config.toml
qk_norm = false
attn_scale = 0.125
parallel_block = false
optimizer = "cautious_adamw"
warmup_steps = 203
schedule = "wsd"
Each number is 500 + 50 x the weight over its row's rms, rounded and kept within 0 to 999. Layers, rows and columns count from 0. Numbers have three digits each. The size before them is the row's rms in percent of the matrix's.

# layer 6 MLP gate, 256x96, rms 0.116, rows 139-187, columns 0-95
113:543473454575600480544505527464587495609442467485455586494513477576417513516512498492499504537370516504472512512483562522465406479556479456452503456445518505426438537488515435564525527428433474487486462582530458582571551562569442502518438506483546477496565476532455511404393469425526417460
094:459536429519526450416532533494344530488498487591463632481488484523514520468526529577486455599444485547475580489419501454434535464469508463461418485525474432443554572546533547460544597497503531431477490512468461465565443474552403499545505557474536481473528501454570503425555463508524389510
093:542525553502450467489512412473453369488544551549471595459524416537522527414506528474566580553470440537492508551558558441568492456499551595532544521430501490511459462533536558552423563415529530507501444545524463505473529477463420569497529577478520515487517491471575482364458418467549499591
095:493520494463623549454497465540477556497497500443445520473479497512570519541425459509490521489502430544536491498460487552531448443442479516538544517571621537517444412490525515467478450465422570510504419460479432566344409567513487525515466455570516427488629422524465496581511450507587500470
100:487509531534455520444604551449407473533434523494563506488523537543450438482454538505573559464537489482441463448502420495493433508459552530523614388447517428555431451537453587522486504547574477446502456447459447421414549461426478469536540445462517507492443485417525412422509478513496529607
090:511484483471548436582442489591507476572639446442450529511522428506540428591500496392496551526560493475520559482464533541490484469529560498447561517475438532512485428552522632543532441517482517569583491410480468465599491599456478513486490581445516574526533526523498496566502447503418461486
105:488466461581537394425556475505452506561464423439554468462502551534559492436526395520524522507462390561547510541586603492553619511513609481502471535481517568534430522549546522453406504479446470503556514522463504526444636519533506512491425468508495577474532461478534508455478481458481578467
086:485537615420531473451445462487569479466520493423513497559432542513433431543483489436471543396413477439505498514424535538545497475532574480516375448559418471597537458442612525518478518540464456475493501455502421479550546457472544477499542608524474499557516424532415451552510502543488537450
094:611537485548494423559468453572478480471446521531492584466429468469523461535558468529468508557457465599537527463434449560548472431495502608439531514543486596499407573439531495483535550521491404534541403484457554514423489503531488574410487434442586521456561465459541547500445562510490443506
098:529613544514480437431582509516459521512571430432488453517434516513443446397473484495460429470553502530480478542546505561544527523587513543581446445460498575542576470518485593447453517539521513513421483566510461459562494512494504446511457448409509619469552448526495386428392524509461509533
096:493508561395531455483443487536497429532488471480483462521487501537450395556389528549554457594521479389504644474429524556449517537534493481489555552592455531465504529494486554451584454430460543563491455500417576479535540500544495393543484505551490529464534560474401431459508463452469494493
120:545402535601538479421545529468424488519641467458468434417516519528516426506526461514423491518515486482512499480530532496440546496402477481532507482512515496603492515499516631471450527487546484470485544544514500499577424502627559517496472430558598524578534501445480443493530574556510611492
100:437601481561498433437498549471411512470473484499466511502442532609526388552498497574443546482462565493484546455545454464540397541558445532502485477569422548548496497537521477566449390479595514452589517508478529542531514518482474498505484502477491531581532478502588537479336555439469473518
119:565466537450507582433458553512500463572536449452478452556413550504545404457510554535524500567459563423482609499480507508510470460553425532554481541455553514521514427484473564596430535414454516511521550489466539573571485558595469426408550515571551507495517376460515457492460509501565511460
087:487506623533434516502593537570520457518513505420489528527483518585406601531543496498465546536517623582625492462578489448545480578509477466476521502427386472501484526545528568536546482501495576555474505520491597494533602564482479510556474473464520485564490476581594489540512532486525484459
098:532516537471552530486479611523525442538661449471469443480477405461565496521451483547492481550515415536526599536591519556466462482490538501476499545479432501554458461473459563588513392502565479558497531354479524471504447554541505552450419496463522587553449468542509536519472518444448539465
082:521552569543434438514471515482444527513502527456535545478492512483545530506510521605543536560520486490561493553449395488383407607378451439500480520496491608460582554479493519480476539547475436439510492449548595518588547502587608454504486512478501566454606501532464556481453489452492503498
119:565530350523438490495535462551490607545539425482476541431445469628565594544507387523457527464571567499478565474557575461496480476545564518560546481517454556478444463460546513547426459413531538435519480527436471504498543446515496547515559457536439493466515425518556435473472470457504535522
093:509535467536507514482565482501580482565542520441463445492539486499365513583605536464606541560491457571476477585479575510499556537539588567544461506474538430503434529465551463551539499474439398552502518448521439454482424465507444496502506535633500468524476426534509513475540388538527426483
101:557525549487502437515594466474434428544419514521481478510486457475529605513414477544605480452488420446420445596560559492474428478475486481518446490453404503431451503503397476530441511479549461473464492473412545427416460479570547464455480494450524443509526558457517429477571509520498617476
090:511562464552479492467519578556516418508496527555476544523472540508460374511562446538486507453454614553440453460463527441578492531496517493544414445499543540529464430570540566548529548439632513471494545435564614503489530506474456607507524488397489475487519500487573397523526468477469428480
096:577553491482531486568567514578523458524525535488482543387403525493562516412550419409488575430497518445467562477507516539547478387498520493468538503435537467555425539548566426488518476428486417544495480452488555537543406494497500539456554426492558482513492456427488536443504551512386540410
104:459602392468547506505543480555420488514447471561415556564515461553515492432569505553482576535492422477457479538419519459492464502507477569476681442484532485453511541578573509509527412429492528570495494538564528478572562497488494524556468520524563476544537479533472456393522496484486451413
106:519469583532442428430450520526442459600423555522442499560542441466486453447408469515448501488444392509496500456454543532520494485490607510464482529516506412444440509488553486539520416416551457508474445460404420519465595592503522478426536504493491580480475451472473511507429438495400448456
106:603486478498501499436538492539430581431510405374493420523454420496443477486478456492538504503559454543592518623568515460493532516542484541462486439471541484490486520518544576459488531566531508517470546475496527481601426499525536483557369568515529475630479479506540524452504510623533514493
094:404532434501438560526576466482438395547474485460517498479559370530507470454466496441507459444498503495517436465574572545520451446502410512486546602589485510571521446577519471432449572544464459451511523557505512449451470582536484521410488477447476555380519487544450440495463442473441528520
095:563515394453576543501495469472448546424495489468517440494506539469455482461546543693484499510471535528598506580438561474552480535551452506545501488583454535519513509535513618515523482397490480545436499485468467604560519568494464471527450432573518510516537496514494484507467486513640455438
110:483516488571477494552502514557430393550543484539395630479509507574484463513604477467455462431532572534433481567444483514502499379499511514514484525479475598487416607474501440501537408465519470503524447530464479498522548588552449543568376488525487484505562480498510467554459502561533568542
087:459553546481506428553521438506505582505549435511587496462395550617485574405504510583516538528535526493505448480541479503500553451537516521486500506573467427504580457458508395610558505580414430537567493571532499535509520494494504437506488532353482476530475559509520506487520514512550621484
106:500657478450562447449570447624478452526579429478455536465503440564510513565525425503582448421477548444502512485547539570530513431569478567530579467503514502532480528491538415515475565467514521537552521469540487541465553550490506567530521507534477536486482481538423601440422559451410547520
108:464504451516492540526506475574582522499445466430479490518493495453486596456488568500578616559444563511479459546420409550491452499508441577503493474574562539452480438555529517504626419465541474534557515584491537447523492456514519484404521576519433502577596473581524566492436549441547478472
106:470458519505577535553442552523506451527440506494487476580428466533495517426612498481443477436463421506454435514532480483518448467467456411468518568591509478514517409551561487644453472486491492511434583540474529442537559498574475520430579520509552502664504527523560490449521467510432548527
101:630505548525543565448468504613494491616491540455392528472518521516552680499503550494574550564528475498477510521507444530453512509565406514424580552518528588541564523477525503466517440516513555497367458448514539564484431544520498471469463467522504504456532526529461515524521491551504562484
095:519561492600493552531494514528458594528547449468583531528485509522434557504494579518485460525402485575455599532427539527441479445555437527426499512601488513552584530467476523431510456499549533479490523574514460457552401559509507514550530516461496504629601528608597464438494496523476490468
103:521444509538477443417488514576523508480490461465509481604513495573577484505465466513483448513445565522626531556563540586410521446503485452445484558541494559536554538485446451439499492376530548581530498550506555565476548492593478394419440479551534489524565434529569443506473473433504481576
105:531554517485535501497523419542406451495603438417559472525447507513476532466520466524543459539468495462517446558621493543546487495546452413543414567539487571488511511536552599590527424499500409552455485513427516436485465528532547529461497459489373480574430443508492447477566578459460545559
095:507456466533521557462457445466472561435501510456465421460512516577541481440525513556585563478511595483587491548426491512548429528421540480542481534511446494488491499518563520522420590503607611430470557505490461558476454463548519470513545538467514565402456471466549381507481562448576491611
101:596587531531443511437553436535403531449515477410521466505495501525517444470425441494473440544521458492578430488504429507453516483535557493466487563545484510465453456346474477516568462463560489507417567546603522469492488446573467505510404487594487545531437463438581455507519457533500564573
088:489598475498535419457585429504524460495474448405534456512473505478459538530507436485512459513559637432508445610560489507578463536494418490455526658540510532584571516484443558438409438477559511484467516620545528449472452469517566499488455491492538540518456462466520489485482561474511471510
100:493495536554579396524509568468554483609581515450434551564458468545454477535563488577574493523476480440474497439489518416495430526518531491620584441490424529462386521525522568481529473485504445480487522557522534447583579529477425547518559513476455571578589441528465467524469438538497499475
091:491384553515435454459535476490537530606514550438508505519533537513533548533503473455575547516467509417476455494412567576422507432521492526489532544467457526558471616543488608536425544509525577513481476469426439532566383523484571531416424541565496444485454472448517535392500460479516526488
100:531466498524576510450483544593413474490536536527526550399448490603582551427563447447481416524564466490497521579479454547509472410475390482532467464473438502530502463496550434479498504489482508493536443555481478482447472570560527560455460474535566563522644473507450495431511602473419522562
098:551479522521541449529505503478636496505423419513541523527440429611521475532522505484526497441435502572478464459476537516440427483526425478527524512495499468520442430504484456416448598448562506481529418460562572537475377537468483445497504562431520443500580480590486371442497449440494538463
114:491541525537443533438501503530567506426461396405472485404419439517449529501531560432507502430472495541505567572572446552581510436534521469534415461484500528496432507557521451494473507530578472544575483539460542461432472474443463527503503570443542619436546536522608599501548525422470474478
086:435499508474485530399485454480471531586527442441521576537498551442503523582540501445550477410501507473518484533528479453507429409568572503490466494424598542492500438474555586583558400545512461552543391525477464518545521506511424500520406530512450496536410514588451533602566507447505485459
091:500534422464472526615411526585518497559520434513466521500557574487522427518452461521524451537483435537515400454439528550519554346547594468451570509499546455509458493497530510528508473496454474523501526536481395535463559560562479519434494545552598590529550426481486563487537571507447427526
098:561543422486525422515428524492489524519414455534426573594414533506582464449546464553450416469539441535512529485381469492416469427495456552488488488525546423480490369552508469560586516482575461506500473515583550485496445539587504518476470583519466539492544522531449425478498495464505456407
102:539617522551485412502569515569441570448576366429461460537470568565544496494496484486443443501400547503473566517440479473521515462516534513492518573508523493615545535574527514487510441526528429546542418495488534439508444493581486460435488519502523534510536548537497466517370547383493545488
096:435570617500452480518581457486469429517592503431494467561397590509517442521487495510516411453545613517487579565565487556518501454416483449448504510494426440479517541472464547436462473490556482558498434501460573528501493570463473487423492467470510558376537408464514538553480474429507497549
# layer 6 MLP up, 256x96, rms 0.108, rows 139-186, columns 0-95
109:455449600433455475403493497527505471499572582466452534538489482466502496503465440524559575532500430476480572515532400508422503482413448489549516515477440445473494489540495480410480478447518438560547438481419512529487450574474497372340529504571441518524442490437600518537544531471464498528
098:464439461634389518484495368509528456458527528480526483436480568458495524474556436475470508573563500491556425481618564516491522634483513514531528513429491561501477493512445500487448488564535501481547587592505609512491437506483546511452496363489513471477470514530550527530519506482418543551
092:587528540490450492541476552539522457558578501464570514542536604513447461466543495495418546611541475566511509504475543597524505513581510589452522545536509500570491555426417451400523534438437560522517555465417531506523491556424437462509460450461443506503596569500507409552573451543483545491
102:491453536482670477486519460498445495515529557478458480500443442454437494457418441417500514458473471571473426524464510495466391497514500529436437561594511542526509528526480586514493546511479400531441476527542475527490470659571511461470398559527503407471539471523457524588476554490499527454
098:552499427477540487517457507538594448471453480549503568544513518465530543509537480424392451560543552518506509516428534494504519485598530521571455539531460575443536578461476424462397431558472549484431419541475460519505381520542534543482461491505460502498549568467346516612556449518518482517
091:526479421474454492519525508549538479484471448489508361404526517447541548494484526596493549496481527469544481543528470597436521516544525384484465503486497497495521524417513480457478483457505595607487631472591550526449508488506681490434524498550492582539507548459499445488552542553457506529
091:433476512610539533460445461428508462491508483560633488508486571430468514580526494511502513491468571557528558468511569564468587603487539515435463591529474575522510615538446541484472405538433473526537443498511535546546532433491445463511510548504549501455470565532524435551587397532541499544
092:552480541531490527476528500503580491434496493436580477518411570455492464437407429525505539488455480502554565436424578597507503494566483467585509449553468520533508490431502512484509512477450469483519519423462387429562595506406435507518554451455536343514477602461493517553470456551512518493
101:509490462466523502569477441505403488408531563484501486449538454466463477473451519453580503567555486495491499588452515405554543511534451500534476546534519482537575585484481497478446459523430558565431565537564417498469457514567611551414367465561523523475408505497471506554563544446542435577
096:531553536506480459517490477482495464452517470396574455554495596443427488503498599468526508497496482509525487431484550507436550598499440411567459436446457522470506460526413558452461498571478465425481532500514433449617531482468501373534452511505427504390541537506490513448420431422510406496
101:509418527472548531489568439453466519594473569589445454471630572508544468527471480567458473497452387438497501453543553491469507548486500596589592410510545488511482601491507507402564565467523427529489545508446471445493520497444479434531460468480479463479486441516558468404459471448469469564
107:529548503530551475490554388495405490571476451464508459479592556513512516502465490533483470563518425554415441532570572442515553473586491584621473477482436500539450546483504455460559564508480472509499518522522578535594510602504596526509502431517633500577507529505453484590552493521453535518
094:450557522513408542485403579526457488455411525539482444458498398586491469558567566498525527522550541567518590483528501466436497524548502486506449525556455555520452577540446550645497494561539553463551486457464554489508515443419475488583547559427480541616527509511494428466484486464408480493
117:459456511550491387583483470484525525506443477483466568523587417508461528547479419465534502396401514520486471436554460462561495431472524522504602451533422454493399516466545448425580522519454404532567363503551483481473595477480478532539471491419454499493446550507496548487461532445505472546
096:578486553524509578587517470520452484436453448558470499487506439504435497454490481404532473462492567526496452477436415504557511503530579477447554448523488551563489467543470423526477555454465498546520543581575464527498457559375457489494489643500483418474470566503592505451509598561427578542
097:552508607530578527458538468487495479536602510422535441489604481443540537506498555553489462551453440499611443505455489578451483486495535559525577493537470515487566467469549524580470563497570611540494529473523394523519414506466512560541566556419541483464493470496444576431476592575504515544
091:496378504600488491488553426584467485498460585546472467603593590561509537513456490443537489564489536511482512427494586493513541480459538413425518542448500408460440595510471496540501558402565464474461540468490458413450481533496481548519476489557468374569474472543479520491536535554521452490
110:443479564546539443426537555465446438504456491453490489517470588494465385419520587473551417523379457515447491585421447529524474523588480470516479504469452513472587510537516413499604554565501426544438474498477565485488465500506496501435469399440595489485526524454564517526440513503429550529
097:553499497493558516448548503461490451510440556578452477554418520507559527432502476547383411527540464438502534412527477611514463492460442419426551548540451482535492507537488549424513459462435417492565456562502537465529530520625544450435555466449537512474608537525434529411483537533462524552
102:442425411515526504446608458475543484580505478398537439416477517507404468454481517461451472560521484470536523504488384522561493439493542502557497436438520474524512495504590497535489427485349467554512540486483478579416562547480499486454506537557424528488413436535525542496483398460464565529
099:579501584443494530531534495522345461485552528460493487487450499433482507458464500426457503470510459494492512495523554482436493551510477459483507451502573485573557411563420557608519522427538550519554618561515461484535469500457448505532500548414536588488572486572564462499359462501575543523
090:517462528424460530624496598503592492500471553554551507460491564487541593589513527474510537415575493387517581456501492518460483504503495512497593475519534505453433526450468474418510509524570502411515407455566492527503549576426513496494589456377495476484490589485444543488493483417476459478
100:551479518585555511554500529468533549477464494507472583417451389504467508548549468541488551495521388552517505453606461446532494468508528485439409474491513534474431483529532465591462512525475441555514485560525469489390377566506505440454496492532490503474499439519462689556556517515440491467
107:479492557443521573480512432461492532523456462443530477483512428521453472509445487535511515536527428455481422478514505494462552556367586549524482436523654456523494564430508456507523552572510466496436481534461392532573427516550521500514429532466563519615457498556617499444436451509452529443
104:478507534597454521414528432390453537558495577483505550466515523502440451524476456583614518508451452542509505519610547457586491492415567550444504443562469503513479511458498515549455577450475464363430533481572493478471555499500432503442498457547523452495502409512499507619491470469569507545
100:535521507491501540522466575528468511390518536432557471538533517549504512499527424426517439510464514480581601582473453643444499466424505419559431527422552535493470440530510552492487473481490501473451406552496430507439516472419478520538545548543415542420425451510509482523551368443480501535
100:557509551520542408501613434480560542585462486503572438457488511493546444473477591495461420477509412506474435481530517462428605578467547509547492450496445391488490466496505447470573459511523460563515606509559506446459552438514557540449567459411496592500375496525538519461485471501493522503
106:508527516514502501443552427443464583467534479419524428453491510475537521400377467588530475515441440439488511499606452522494457545574501536526441452523531457601561396528493572592484466468504475507402500504465444414553450474584543454479513528502515573488454504447541507427476559436426520470
092:452498563590492482453586471441499513469449520595521539528521504440478518507499474599534517411558459530552569523562471481550475499504445523461546530499490552556546572514509487511419436388433429478608480491424476391490526510507514479545492647504481530440540491496454480423543540588508441408
092:498451504602487462428444535438392583565526473469401526453531557472485577422545519576449524513499498500511498516437542442520509573418414507518425492443501486475525496393513557495533440514455509472486396514472497391586440478559482460459422500563469517554543527445554381543505529501484501476
112:519581412459443541530479552582513595522551493490511414414458476526516422486523540478492535466598540425491470547535484516481604467630559559501497499555557538461524579543568481420518501464510503563460585494461531446433481462510545530506561536396548566466418452484427559453544495553523504490
112:522375415494538553488503493573473590480467467489571497559522415462569440474472551469456411551495440406565448505521587486468477528475545588462482498479476509393505573598504501455528485459566503446603537630462422413529533470506534492507471452557521441522495539560484449487510530457503495519
106:539501552510582507511534590536390472577507525470445408439571397476538495514411475499477409459573498497446522517531475547452465495478490522515460526545389615486459508531521521449461466466481522481457403538605480578450529581438558474476436607523526546435520561490525442519508447517507531543
088:614582510584436463496534448525428609564578549479490466578468478511547470524559476556499525498562506481558504455575496563459511514407520466428550366512583604533486448493502501486507575460569553470535523503557536507576532533487553552536370452522478508488455481531452461450487530507531442471
112:469465462486526454463532499429409500505528517444527458464587432474504486582567457497529529489564455441455442462593584536523584529532563428447560546505406490469545541492485430535450518421521464482517443494465479587505537467416535411529405490521480466436400441514568385491477490476569503569
096:558525550469535594543444509505561395489503584464506439598506475473500499545448580479502433459455510457558433518547505624585473464535473458509443550548503515452559521459489597500494453458500436470469501547386595467549449562454454469464547517522437487503497483650418519507509506446504456510
101:577463443456457453537455555541463517512398482518493460579442513531514509460547561432419486433521508432446439516443448533488472523468512503449469462465372516547489572512543545478579482493614405531469402530593562490475472566538551460440409590446559531552465491465463491454518439504503432506
098:515482555480632423488514473544562466538493467490409502399494479507465460540511540507526509504480520477475528470557582489517472534464505487599479470557495548504555448639549565439393498501444503550585550459354521533403490575518502512398507549511525537500566502506402566470486545468465519479
088:418427516552656570440560524522490518436527486546478516416461553455557518503526428489485597416520467560446534556514482497514504563484538503503460464466493513475498598541544430476487477425385525536454510447412432487504533466514506435547589597529517428575508496490436513539546525477442585489
101:513507557528586415514518499487528466552478503442413491518474534522592543550510477485480506453494497420496503458574472429441482471442464466583585456455503553552472482461485578478494469475570408480475486551480483363440519465435529572545573529523450481412608454642467452535442484547468541538
088:546513545514511508497530494553522531568574496525488443411510413423524514491540496464553430498539451462394444499561525507473457490549431569500522460604399421558522473596513567492519518504518450518488534464563529473379462460530446460383395564496475485458497415500421411513473473423499471518
115:525446494497515588538476553535522501495417561608572486460450475539619575495550518460562449611482475541511511443493494545433520509417415445512546475498392486459518530457500437435487563527561565483517477531562614505385486492453485524433507441468562458484610543462457505444495496482473513549
097:491451521575488482536464450509449514553479497493445476557492454528408523525520545519489590560514578499433481507554436491499499649419511451491475521489431456423469463559482610534530546424569571528487576516462482599483489426489558470565440527468487539548478467482598586433540528540611456506
121:469438466535457503452491579493495536469408415448504412446508487541571489462643482398456475465544582488541455580502516554519473461532544457472506469496491500560494520608515487474450482492543358453442526505441517510478538448502575470510502495550553472549447376548459454541517572459483573576
100:461546454512434462422585464508472523570432521455488571561541535458413485478526495508455449367499514463535566386550524527542493503586537472602465485515516373452566599498493524474554432520579467526564512423584549496514452468503525491472479521412526472432515465472473524521578416471514491500
088:490488469526518466403419475415435462520428484545523378469421428469523439527544597477424490462536502548476466469446512541479477551500596430509489556594532499528512539454541504596611491501500498484542510405494453413525547442584505482492539471486544504525574545508407386438501468476548492516
096:541492519511444547535522415466519552492539462480431424464596543437522446487548554553584501511501565504402476562467525461432520507509503569574458400471492540594513424514459518542548611550531538418525463467518504482490494457538565615546466436511540485511482519493486318537481535476497484455
103:467457489506556495455536482395491458579517534468471559377501375494429474460442398510534513473548411459530474562584557541532450469505411541587491455501491544491431430511535490510538519432447494445439457561467452552525522564438477573569423524545482496482448473455531551446548531577427530512
# layer 6 MLP down (transposed), 256x96, rms 0.0969, rows 139-186, columns 0-95
108:483396525515485538487495457503471517484531486365491560522421485439498565421513473470520561473552417531432548539583450415502477472540459547524412545532508553568466497528627408524557490499572395522533476443562469475566523528509572419402483534511448461488555544428534462453470517517449519521
093:502539487530561515468508500529555520520584531484538369524483471545566495582445527493530463441446494516437477544500423590601439499577559519496567564463487603500529405469588429528473433513497458501501523537530482466460534457454486504504529441507504498555586507399453549534483532360390545505
096:497503358469474506505554510486573478441519421455444539521451529470624507534553493625462502504381535528515503527489568418497566531595464542502501559396473493612492499558431490487474436564571487441465529516419501459551387518503479491525502524509507550509484497487574456439512510424489477551
102:499392442387588530488518474542527609502507479489428448556496475506523515471505457545503494519599518483535504508503418492534472309483549547528535453507524496506524475497372512482466526488453461512507512582604435532462495492498490455536514466553499508426585444486438478645467513481458526530
092:493473509577511577473503484490405501548502461473556477531510497511452469542510435547598432491354473522508503431535438566583423546469533522462478509490481505560463549470709574471580534507498464478498542440514513426513518532410469529510554484458447477498549460500568451405468520486453447507
097:473471498468433479483420509450449455425431560493508555498523553405451511558440544486474545462506478508474552521548554561503615532471472521411434466570478525596438539480596483494470514465415449471569524541496406508390564528481493460486496454589553578608479498484483552466454514582516432454
094:526536527487540572550499559528536479499542547536510550529430492465504506575560590479521536452489533502456540548396454522574529630527540501537485451495523500513560509517364519491509454501545500438522491545607437492564451501439474472450571457476516396548419563438413445521547486451525408604
085:487450520560480500513597500515484580494422407395486563536443513583517492452507401490540460471477453486479501414486566572469481545531435509530427558596460402555549424504474488596518433423449622467461526523569499452513504535531444521516440431577567503519557491552523472519483544519513451479
101:396478549484496543510582436505492513471452414559437502512537466608528487511481490481541477479500606509461529583516567442495526517573575430528483521426469492556502475546390498603551492515540538504499564519582533506530533480400522560520531550508473476584453425500391463468612501447411490536
103:500453455448510492548512417498572539547440505497547542541488483463514523533459511451576461547533492530481541525496531452428487560441472454419544527498461406422423560513399495531489413429419478568552467464482544563505566441527453469532619533448517402536445537542542544511454433549601407546
103:576542479590483498473608563517555532467486482484555585480581475548506500514575544482463482439486530559591485487495527494564473485541438468504472478366454547628571455526443500536420495638623506498522584439547463476465541524449519434431525521446467491523505538572494535474472511471530477526
106:531491500569463485538455439502495449566490446431546480498506529547351486475542538406485496539504460388395457476498458582456483635433486488504512452569443567544546540489430549527562505494645492437532582517526517449531493560546601490477486452451539535475539494532525499424506496546501523484
098:529399468471454489572535455470542496490491512448494462504535524472484546448558493535565568565510605461484515492480514538485502422498585595517555425451577416487577484510259556498482551548562517492540483491514464519498470441461457471551531474512463531505499514533460582548483527428464577487
107:528503516463504537510538506506458460564427532388521450465447545548495487525490527510509487508543467448485529502519513579531508456472446558534471471585486491485517472509695456458557478519465462547532546419608524467521480533556517437443588493496541590416448410444512574518407396526536417482
096:490429549489404540442446598524516478557606503508547494480467467603653423541600527504480577411418499525449529494416463548502482487490411552567443520440492471451478528500518460476494524548492481475499611539533454477470455479488466422380494481452516541424507497527500441508490453515487474547
097:551517506506462549512505471505435516476429483544495492489539445465490571508413478498530510448543385640612477563441442541500462578441486463535389356583542526525513504523416488573532450539529518513442529535496469421490521520485504504434479551458533586537497430409450470511481576552518471474
086:444589505565578481509485494581528452500458403394409476442496515559497498504446516631457462447509499525564551468461488448548414461562532592553569468481450508497551443543576545582543559561400542429447512508467459479458558492538515543456441499609494528489420461498520477479516484480497551523
102:592511478459444528483493520508557570509476475415542483420482464511581596525495426578467505427548475491534528474514476510479517450459450520541560493495494572542420476476767525532446446449527531492480505563403458517493530516458498533497510429506442436489516514555481486482439497501534446533
093:478487487549417468503654444447552410531468572467460419433551467478434502485565527473525499463566424452499496501563473533569504575523458484615545432426544472493469501468517461464428549536360406511546537447586492470498526501467532543510557476562493484550485459521484468516482419504478422541
102:476465580550465398487595425455532483541521417481566456434581476497567576558511513477501547481485587423447597521571563454522635458514539484543528472479509507466513471524506527494634534412588516502517471468503461542448556508552454418531552470545539452491476578533452489479510497553535548544
100:523492508528449528552498524496665499502486470477442575486521544603480445533503480512511516565403556461483521560498530495514490348544552457544526474412498460510541521523370468513495492547453563523476486488584465499500538516488519482458617491586477513611474509495480614536472519427408535512
098:467506511486470503497458453470497522457520579459524478561494434362601595582449548540568403525509467483540538535525467472433567584499532577347485474519458539557499502488525519425484507489505443469426392471532472561496514465401539502455482471432504515478559561571505477521455456438548498568
100:547556400531532501522531468638466534478508455511506481486440453560487487494419595423541497581463458434532399543396504516517476493487483537544465510517552514448445541532702499578533466517509443513559471514510487403510549500550501575498478514545509440510510511530512576419498427482525455487
106:468478490511536483618388430526498538476527597496457580510480515443559468564554506531522441541553475549471494499498501493611501529507437499484463486505452505504471416431382563593553566569463479584596479447543607457433500526548439527506471551478442414461568496473498519495470457445503580518
105:481530544502521461490533471398533495591504591485514520576567467438439545460426539542548522563511549440586395506421547479472456565479613487533539480502457511456615438448474533497589522550565473464513489547603550423459455493532429505473484494438463460510562577553494551522563533469448543529
102:565587556537468486549569517469487552429518563496491527506446448489544496527503522495514561489534489391528478546444512471477509387564569594409545483507515518440615511548563435522452469593463506485521488524598464511502460574466452524513656509457532539441456464517495456575460460439423479558
108:453575487559504445539500517575498474562462556473545494512471430591502434536464488424538487490403568545505511484505558602467512558469498480455509496451468460464440536476598441428551493625618498412517627460564465447544429516512570464422530424512468475536457551508524478552476490467477492448
111:480565524563514462503450435542468472507570485397411505433490480496475462446500405529516484519555484552390466559522526424481587508516449552536570511501537506636504438542551493587459442483588448528493504479523463462512459551580507431472424550578486506574521488475573481545445498439398573528
094:459441507480534447499420483437535535405527583542582550515480554536572436501484572547539493491545434489507508438483601576552555539503425515433518472468450556609511560521554463511480490483562493438614443520469441524469567524523596496602428525514549492506479565378445499465478461504506484447
093:502627418465512539517494496460492516591495509463431555544514622393446471528526436536462487513451503469507511462360496447565489557541417404536499490475541553442386516444586459500493526533556486549533521487506476476507487567577453528406486497462474544575448509451490458520450500560498569566
113:588470496522554439519535548631509519503472476524468540482493427497410529452546549614549586555443502489503494616458469493466467604478552453456592567600582455483497514465477553465469479492519468492528524474537526508532436338469505532467501524529542438530514512514571591492526538459563479474
110:604480434487513555489422461412508511461468517498549528502564496437513446504482479473416354563569536489548485505519543482495468497504535541380441473525424523517454559510617519403412497523519499462486421563456451509510530507397615463472478487564537412476492553533477460523532531428540455514
106:628391439381491601533488598451434572564420517471543418500536544592504563500504424462534471595593535475502502428497471544582511466508424531466457463575443424524483543478511582488523459457401501490497484498531560479516515500451475466464497468517545521458565451484478500468464510494548472526
098:624514502535572523467503513560490454541482545439469441543548484430479445456521563551467550440560542404511528450497534552513433614456516445467532420600521524443453503474491517465518536404482435502536408589558635474517529482545481503409554460495518529455462491508441535445498395522471495520
110:556486532412417518616578509453499535397527448521494556510447449525499462582542482466498503418531511395498434557447475545480463596545538448461486442505431508502479471528491537559498501567510414497519540512566472461455530491487483519442562478412559460528415440526586414468459472379461522564
098:494495472492489614457532542480608458496455619519483503474531471463556469532506607468544446505470545463580390478499522498455471514491532540520492478450510455437546504471362572408525520459483454478507367455521579503512523534531464465450527581529504560460528466583510532507527377458431476440
104:439449508451471525446419511549412564515473501462476458489500522543536509532440525518568508502553535578619438545495522552462403565421499399595555538490450449472447521583667473493411524512444521469545504482512547519476465486436477489567545478513496481426426464481591468495485579538530504524
099:569552513473515514407497432530490513579441476388479430507526473574579506464432481478478584553491441474529466562504483493485538437547564545452473576443504507431476475470653442493433496473538496460507576510608515509514524583519514547513490457512516599509456457444565474557529474540468548631
088:414535525514596488426513575532511466576530462528479487434452521445492535423586511512529492509495536500526521526503479471496495507536449475586529524485485570409488495567595489550524500509629478559487541541461403515540535452511535549498637570571506440464500472468451521387525636557430515536
103:536503493454493431483477477497521480525498520495454527529518538525433531447528399495538471472490591412481400524441494516517563443622553369520472472489610515474555445466338501479493474468550562502487492519418522478486607523422490506546564494438528475531536428545524407546503460463453512430
090:525504476530441509535535539499416474441596459428514456534391466495481460458481439496540513520476554487489530479504488515483574519410577467568386574523534515444502570427476562489473491523582411478501450483474486391440497473417519534434562541500529539409567424462424489518455624500425513527
116:645469458478516572505493521484533528489448485527560511501497487538564602491490542450592482532479514488519555499468404510469525469468473536510472495559334458514540587558412429486596520556514541465521527514566579560436540480446521497525552495514433533467615503486462507378494458562564502506
102:471524519528405539491474466474378439462529505536391453475514513460477573437492513573366563455441576523452490450528549401504525595488522507539544440491483459487488509485587517465498486558503501562586670485515536467450535417575516511514519502503463460529488451447596519546550484529501464501
107:552429547502433472532537462589541407494472480503508507446411470520560496475524550448440521443452615454475483468525563475524545477435510505476480491471459482496429589647465526461584564465573451488588543500492429472536486460487436467488507472531526560512487547610494626397477484450535487534
093:526455512447402449539509514478511514445473562479503571477518503525482546519487294512442517442435520518507526457514600516446505573481532458455539524573580472561543517513619474469506483423449548585538460474476555563523562540495469588547554477551420529552501501464509521466542443606470468522
091:482580426528597510455450535492488421545498504506548486463531502423483394467521595409436583487480464557492519422533542433522426568483415416478431521561520487516497495509466502491487467565426499518515470481597441546440415511497438567474530470444571500472572562537446372487478484541463446528
091:514481471417488566534509533544450521542566527448536482515544469486438508525540485520513524549513580575429506515537475546495488563456552467619521436431394522522425413498398509504529503514359501445501374446479421523471475426494501524524546448455483550514450576432503467460388522467424499537
100:497523514553499425506501519515454512483567402469471601403493487570490436587500511457469474438491388520435429510498522432529482410555447500576481551493502573619454545569530556440486504470522366515432497597513587519505462568554533471519517517512538474481459501415474524470461545519457576464